Part of a small language model's weights: MLP 448 GeGLU.
Each number is 500 + 25 x the weight over its row's rms, rounded and kept within 0 to 999. Layers, rows and columns count from 0. Numbers have three digits each. The size before them is the row's rms in percent of the matrix's.

# up: layer 6 MLP up, 448x192, rms 0.152, rows 171-201, columns 64-127
# down: layer 6 MLP down (transposed), 448x192, rms 0.15, rows 171-201, columns 64-127
# gate: layer 6 MLP gate, 448x192, rms 0.156, rows 172-202, columns 64-127
up171 095:510460488433511496506505505506529464543523513499482531549504476515526480523487525504514461493547491482480506480524461500521479472474463506483481478472487508496491512510497441521488508519494457
down171 100:515473532525528505563539509496423535454482461514528519473527467537529481525475508516510524508527468529492509443501506478514512501513468523496505490464496507480536509500481548484458463457501471
gate172 094:505505519487476493489494503453477472491532519460465480516466446508468529501509499475528510485549476537489505503506500480472510531503471509516483481503484555485459520495499505517526478478513475
up172 102:531458449509496505495442482495498508498526524514510528495494478525487503473510499535487444488471523498494454488537515506497500527424517501586512477478446534491527491495489534470538507521528472
down172 101:473500475488533485475498459521491497453482468493502481484517511517519500490519511501501511480490496487441481488533503473503465494559507508484473483537480461534503498547512489515478508515507524
gate173 093:497478468518500477498525507507507486476526533520514509479494487489477477494456494515506479517457507506518512474515511462513523501465445517482495474507478515448475501480500492499502501507455491
up173 098:497461466515540522509484509515496513519465473517521532448463503494516490483505485507514495487470541466455477503512500535530491453483530481436477491496543528511508454478521480502500519485511477
down173 097:504462514512536502492450477493504480487518491503515518487497506531515461529436505505521469505512485522504464473510532484526514498516551503517509532481512465517527493486477533512522495490533538
gate174 098:499510519526499509513478519463505495534537485513504515496529460464512495495493529447517453498551509519504502466501484538491476509504524479487514463474466562561503490493496487502482494481477544
up174 100:503507494472479506492493470482478510527488523546546465514515512516473496515493458521487492462487486501474471519490508513551526505499487488471496490479463541469507576528545491523459481489519530
down174 100:469497510490468539513524498494502500468524507491478544454494511440519471503479549480532491533486487476471479531525489476479488537500517521503470472530474478516476528517462483520513532472448491
gate175 099:496445485486505486474517500506501492516528545507476521495550504517506502511477507482497482499492518558457509514509499468486430514535459510520486485517482506523516522529485480491477516496514470
up175 095:513502512534491533501516534504535507445463501469482494438505495545513545498518525503534486539487501433498503504499523491493489505482508513520513492495505479487489515458474508528530535473525540
down175 097:473507454542500494516460481484493490509482469524478482475501519521510492514490505497526520471509481447569521512477473496506462511526561496528517525487473500473480487539484495491544533520524520
gate176 099:542563480455459497494517499498480520511451498439476524494457513472483485473461480503492517471477492511496514508509483499502492433533510490539496515487462507472498508490527484472465482478468494
up176 098:511486519438493518513518490465531533531531554486523525504498485534521502535518533472475504491548500511510464476536536505481509495487483533515516530513503516496456460532486516534493539494507519
down176 103:463499555491477534494498548521500481477510509497525539456496503484491502480503535501503520476496503546515494486500521487502489475456515473501480463489474497497439477495465502475478536450490493
gate177 092:490469535520506563549498475490475525519516507483515513464505508485490474503508548459494543540505503509531472507510546514485509471515534519469498503444513490508527509491465502509511503438460467
up177 088:479538478513487467509492509501483478517512505510476481548516503472519481514480491507514500459484497513514488490478504486488532509457472524513499497450500520485504452474529457501492517485485519
down177 089:496480473585499500509453450488509493535499536500531533467494476524498491470517523475500514497491509495493507537520504510468509485537475481466515546515482496467498523498482456455472473449516497
gate178 100:543466478503526491544539486448481503486510518501514480507509524456530526519556522487499520537512471527524534507494503531483521492543502538548513502496507534534473487523495534483499511418473519
up178 095:551471492480496511467493507498506472524466561525514486483477509494469503479482521498522511465545515474492478515482500501501557543488518477501509507492514529470463520475491517492534494507465516
down178 104:530563481507515493499518486473449535453503541566504496494538510481509506479545478470554497531521529500504420495459491464497528526478491508522461523488530542450489470510486484486504492491517513
gate179 091:552526492475506492486467436482508483501524507487531525502535513522503488494497509457440510477502493502539496516476489549492519485525532474510466548482522508508472490484471511457487503477499556
up179 094:485465484473459539531490513509550516506518505471495495449463536506492499547471520471482504507482439510471529496478493504500547530490481500479520511462526492524491515514484525465531547493535493
down179 092:474492516533499515485531511472484475480536507533478523570470514544483479545519454527541527495493486539514513491491484458537478498463492489512481518501481475533554463488509494478479474521512494
gate180 093:498541497524527478518507480505495511528529488492528515488521473534494472483477525529484493497490511530480479507521522494525491495521486441497472561453516451525509518484514520483492487472536495
up180 097:576479472510508494478530536493546498486485499519532518544437483502487503528554568531502494497481484513478481470480503534505514515516523476496492478499507506532534529486543467502472460469501472
down180 093:428471457511529495537489482496525495476477498524489498504494529528530488506499515495482456499455516523495511502546463487489467497506466540495555520517484470470490468524506505504521477502478530
gate181 106:526539497542498481518502524456533462517515507472506480481544536504470490518507479449470489476497550525467521524533517506482504481555513486532502506493504505508444492520493488506491523509541485
up181 098:525490481524465501463497553511499514470533452540524485460464456461485453489489493516512489499491491494502495469492479524570494502484499513514488494497504511481486496541475503484485503519506491
down181 111:460520512481496505456550475493561512481505462528510495471544528496490513501462495510467493561474492485459528510470483468545506515475516477549503504484506523450505495511503494452505465517490535
gate182 101:462509515483529478502460532480524498500485521539521482493490505486509510533495515495507505516494459468478465560462481520506508533497482511532471453472497563526495468497454477530513522472474469
up182 100:517455446500476520521489493531480522516461507505495513543509498515476525484517493497464484557498518491501504539491464488508499517502525546496499523454515484493427518477509463496461480512504490
down182 099:543481476435499470534498495501507510487503517475483519489514562484507476517530476508496495517511503530533531492542502503530551493458518470495535525485470491504491491474508470512504486496503457
gate183 091:470508420514556479522491478505495445498486539523522502479520504492516519513506484480509484479553548505457515515506520512482506479505458485487497493510515525496516491481507514499517495537528477
up183 098:515486472504537505512512542469498485490520495491497553535458494497508491506493516540515497545508512476470499491513494579526480517537523482485526531498506522522532529487532506482523519509461438
down183 100:493493480541510475492501480532526503503485469506475499503511502515490522490493477473468494425524505489492468535518510506465451489487485520528470510525514564512504517509561495459532513496519539
gate184 107:458505486544510494472495519521506470467536493467529483538507473524465496512479482509494500472476495536475529535496525524511505482538476525504523531493509498502490514475506518485514462482503546
up184 107:499478476430533527530457487497501522500509497486516466552464493484493526487492514470498435497495534503495521504497526505473524516428508462486442483467489491525508523519528460502474530507482472
down184 102:485486532468520458461540501524511480485465494526478482503499540519501544487463509507477486448553550497519545478434527478537535502488460515473534540500478554495478515477463547459488473529526483
gate185 096:511490530471508497467517515510492512521479546494446528496463516510497516469493545539465497548491507472486500494482543527555504506494530496454550529469475543518526516510472547469514496531496492
up185 093:508455506499561492514515491491521480465534485500529507493485465489501497539492479492540492515510515497516434534478537493506516465466527522483526545564490517500492533492519504497509526513505497
down185 101:509467476583490513495499527528475537478520550466493536514502564497471512476499476548557476463511529480520517453538480493499492529487514492512550501471483541519468499514505490429491508469487485
gate186 101:528526522497508500528568473534474477469485519487541518540518535510500487511495536501477507501481502499482481473484497457483479493525494490493502498513474539482539469468530492494490512500564499
up186 103:473496472473467552514511481504498519464491517486489524518498493542451505493513511532499514534484496529520495533504504457504472487489486513509504527499499536533510472508514506485507471504536505
down186 100:484488509537474489555493471534492492512494496467460494457513503503498496488465469510458463485482511500499532481535530515496465506478518502489509519471491460483475517501489506462526504536489473
gate187 103:492501449530480481516554447450516458471516506455474514455568533485517510451476495463489488525546487508485536539484497508466493489496478486464497522503490465511532518522524478515502436493508502
up187 105:497489511499490545518537557528508472500519500481481548476505476478513467505471530487527508469524523501485505493510506518515477496507509515531505494519459458507466464489478509543417463499496476
down187 096:505536420524516523471492478506512566504502494498467525550485547487513514458469525507495486510496493479500515523502498502539488519505454490523487509525491461481494540551515464453474471498530519
gate188 098:470461472477484522518474502508488478481526517534479465507519461514512505523500513485454484519539529537534552524530505444477491528517532489498454477479561482494486552525526498464536484478450530
up188 090:468506489435513497490509491503476506493481495509522486515492512538494453497497505527509488499518462490476511463508510493507492486461516507491486460503541509487502437486525491428515490464498501
down188 093:451507489517506506517471511480541482480458454547465512492517508483466504501511458523505488545525495506507530459539499505472489492556503493492483504503494528497502446534483471476485477507487454
gate189 088:528522500491511502509538503513478499462514483513507483499518518518528508453513535520483515474509503534521500489549528500480524514470519445487464515504542493468539523539508512464524516516504490
up189 090:501502515516483484504531513463483447489459471522528526566475494514496510509533484526429524506514501465485490509459500503501510524530526488514486464499490476537493505451507509543457453500446496
down189 086:512493450546499540516526494531505466471507499492509447506504498520523486514506498511458517510508496527524549484504515477477570460466493527488531497472515486510496473480481515519506484480517493
gate190 101:529524518510500484497478515499517432486538478481512473509491534488497515464504471503503507507492513463461554502474450499514464482484517477526533509485506509521482505486469510504512492521504489
up190 104:512465496514500477497502467496516498492472484514546458559527526484454509506496496487476503538472509499472514496490460473489536465522520472493505523515524520493468552472506477529500478474491493
down190 103:531478485530531446478501503491472533475488513474548489433502485555496522510553517498484497505497518487522487500494493504522508514474516483498508526515510525506521544519505513478475476491466464
gate191 098:512512476483531493502469446513488501485482524486501504517475500502531516492503523515514508526543537489534484486535498527489528490486514522506490506466516532475494485472492469526497500489464507
up191 097:550475502478471511520448488507463472517510512454480462491490507480457486483475501489481533514535523497493540506481504454492523504508500505523540447486497523465464520523499481515501510501536560
down191 105:536479451480488508528519467494505478484517505497512462470448496470498498541499495471498530527482485514521490495516462442479488482507536518492539504519535509536506517493454454516476475548440512
gate192 097:537535489482480549499506512473500533497481477465482467499493516492482519518544487483536539523481511499469520481559499529482533474463476498510519496465514487498500507485470531510548470468494493
up192 099:521486504472531482497509482523454543484478480490511521531481483513542484485507489480500518486517507481486495478463481519506507521482486571514500547507479494507535523472504491514502531506485541
down192 106:479456507522514500456476568517498478504497543563523513470530503504492466473492484476487520510451494556484524567535507527518511502470470507520446512518511506486479513494531520539561481490516460
gate193 117:529502482511444511527482497540535466492459479453519484554530486513486517488480530504516536526454505501499496500507464509479503502479477514513527510480516471468488513524494461451507485515519495
up193 112:543532485540451513507483497518541490528546520483489507514541540517505526517531513473481480495515497498508487523497483534545468467476449464479476513520534477505460515516508475512447491517510477
down193 110:471519543538460493485535485531491508465550509507534491524526461521467510487484515499505510455480509502504461537463503508505432526496529484533516540572557468504491511498513490462504498516512532
gate194 100:487459498471476556480545509492508506491523469533533509542492505494512501487490481518504548479488514445524560503489514464473505459473478473495532487500484557518545465493531524542548517470441500
up194 098:551489539492525503510489504482493522508503465502479523545483500503426528532470489522494535509464507512510520514446503555525534508538520498473509493515516498475475459494497507510474461465490502
down194 097:534537482497504508514528495484474463468470532497463516484475519526501470498526495538493482479462517500484464475453493514493488513461483524518511533506523491515485498518509505494503481497499531
gate195 105:498499503454521513486519512516489486485507486475527547569492538520507495468478499525466506529503486526476473505544516511481503493551456518500527474512459535490529567474473520472459515484514470
up195 103:490500493522512482463461523472508486533491494516517486491479493473548528502505520486518498496517477503455508494516510479509527541452441518524514505484518483524496521512495480494524493491480521
down195 108:483521519481507546509487510514473507514553500483536483464476485470481551523513490488496507526519514478454513493511477487501505575529493528532510496475456495508487487453508447460528511540497519
gate196 094:493532520483522520495543484510496451483458513494502516464530491510549507492488486476510502514518485476507515465532461490548504500499495425570526470449499484493513530466494488528504457470504517
up196 106:515506492504515506521495506481498496508495494497529477489462455535508505496509495483474454507444473502532438501496433494498502527527498449500549527516509504508502519499544458505476551490518501
down196 102:517525502526542549501462486469566517497468487488495503483484491452501512500504561474519528489467488505505527479509489479478484484465495481534550513508515495481514506503462525526505495486490464
gate197 098:493526499500494453492501521508479540482499455466480471467479485509443483472533500499482542463502507510509489523527472514507527480491531473535533497495551499516467486455480492508451482512462490
up197 094:543485510463508519474503498447526516509463488494512523532495518487487438506526506532504503520497517492504505497500518470524525568496524473476499513487506491447527457523530482501464516514523492
down197 097:522523476486485490478502499491447478492495506507517488468502523533513537451505474516505501487504492470487490498453547522466541481526475527493499508506493499484467470482519499520501517480465528
gate198 105:518543534521513501500465512518475487529515514507508519523479500455427502476522541482502475521536531462524526533490549510555488502529487469487464523515502465472465488531527474503501473481493479
up198 099:467502482440513491487468518464490511511513502497526464529475510487524495514502496512447522522450491536514511501454498516513555503506505441536510484448539500483477537485511464478480510492502497
down198 106:491502500480524478461444498511497513499492488514514520527486521500534465469484471466491527493497537523496545498534526486543491497524541513529517506508545503513522511489481509526507516566518535
gate199 106:548474516478518507522528504496489510530490529477520500466541525456501490510509521465500512504540493509481536514529494499490533484465540531489462512505449482499510550527474486496487471521522525
up199 106:480458487518495537509517516480484442469507530521522469487511497476486450509450490520541488500461523486473491499479514490489497468500475485511485480508541505492511507510485452484514492490471501
down199 106:518542518457493484481511514513500504530484468531516485463516440514497549521488484504470483510490467525532519557484498516486476532466503481500464458485503480542465443517540490497515522511517524
gate200 099:519523491497530523502497501507538539504496474531492473530498531484455449516503466495494476506491503494466514510481488480520482535482521530478513492483510521521536534533496533508508470502504485
up200 102:483484524507527495503460524469502501469521490486546485487470485476490474493516560492547503491460533505508473517499424513496494537519549551460508465502507491465516500534521543514522522504502500
down200 097:467522495512487499490462502501544477543499479475461505513508496519492478508507484500508502482510525488472484500529513530492499481514499500487508532478474522476535522473544496506496487505513502
gate201 103:502541489465482497516501512513503514494499520463463535560520489530501482507469491510546442493507487526521490529506492519531470500529505522508516503458531506556502552522508521512557553504476529
up201 103:491492473530534477484491519546496506516480525502520484492460498544516506468480507454434474514477467540480553524512466529538515482510467494523522519477480501502525459486473508470482512485523477
down201 093:465508506532503520469555457529510507513475456480520490507474508494460463541477445507521488492493491472524493533528521523506503490475515511489483505462512493527450558464525503505512521468503495
gate202 099:484511508519451540502488521506479521522482503463507554472517503496478519507412491485487482491477493507466527504496497513505484525531495453502486466496544489506538527507463462522509505474528451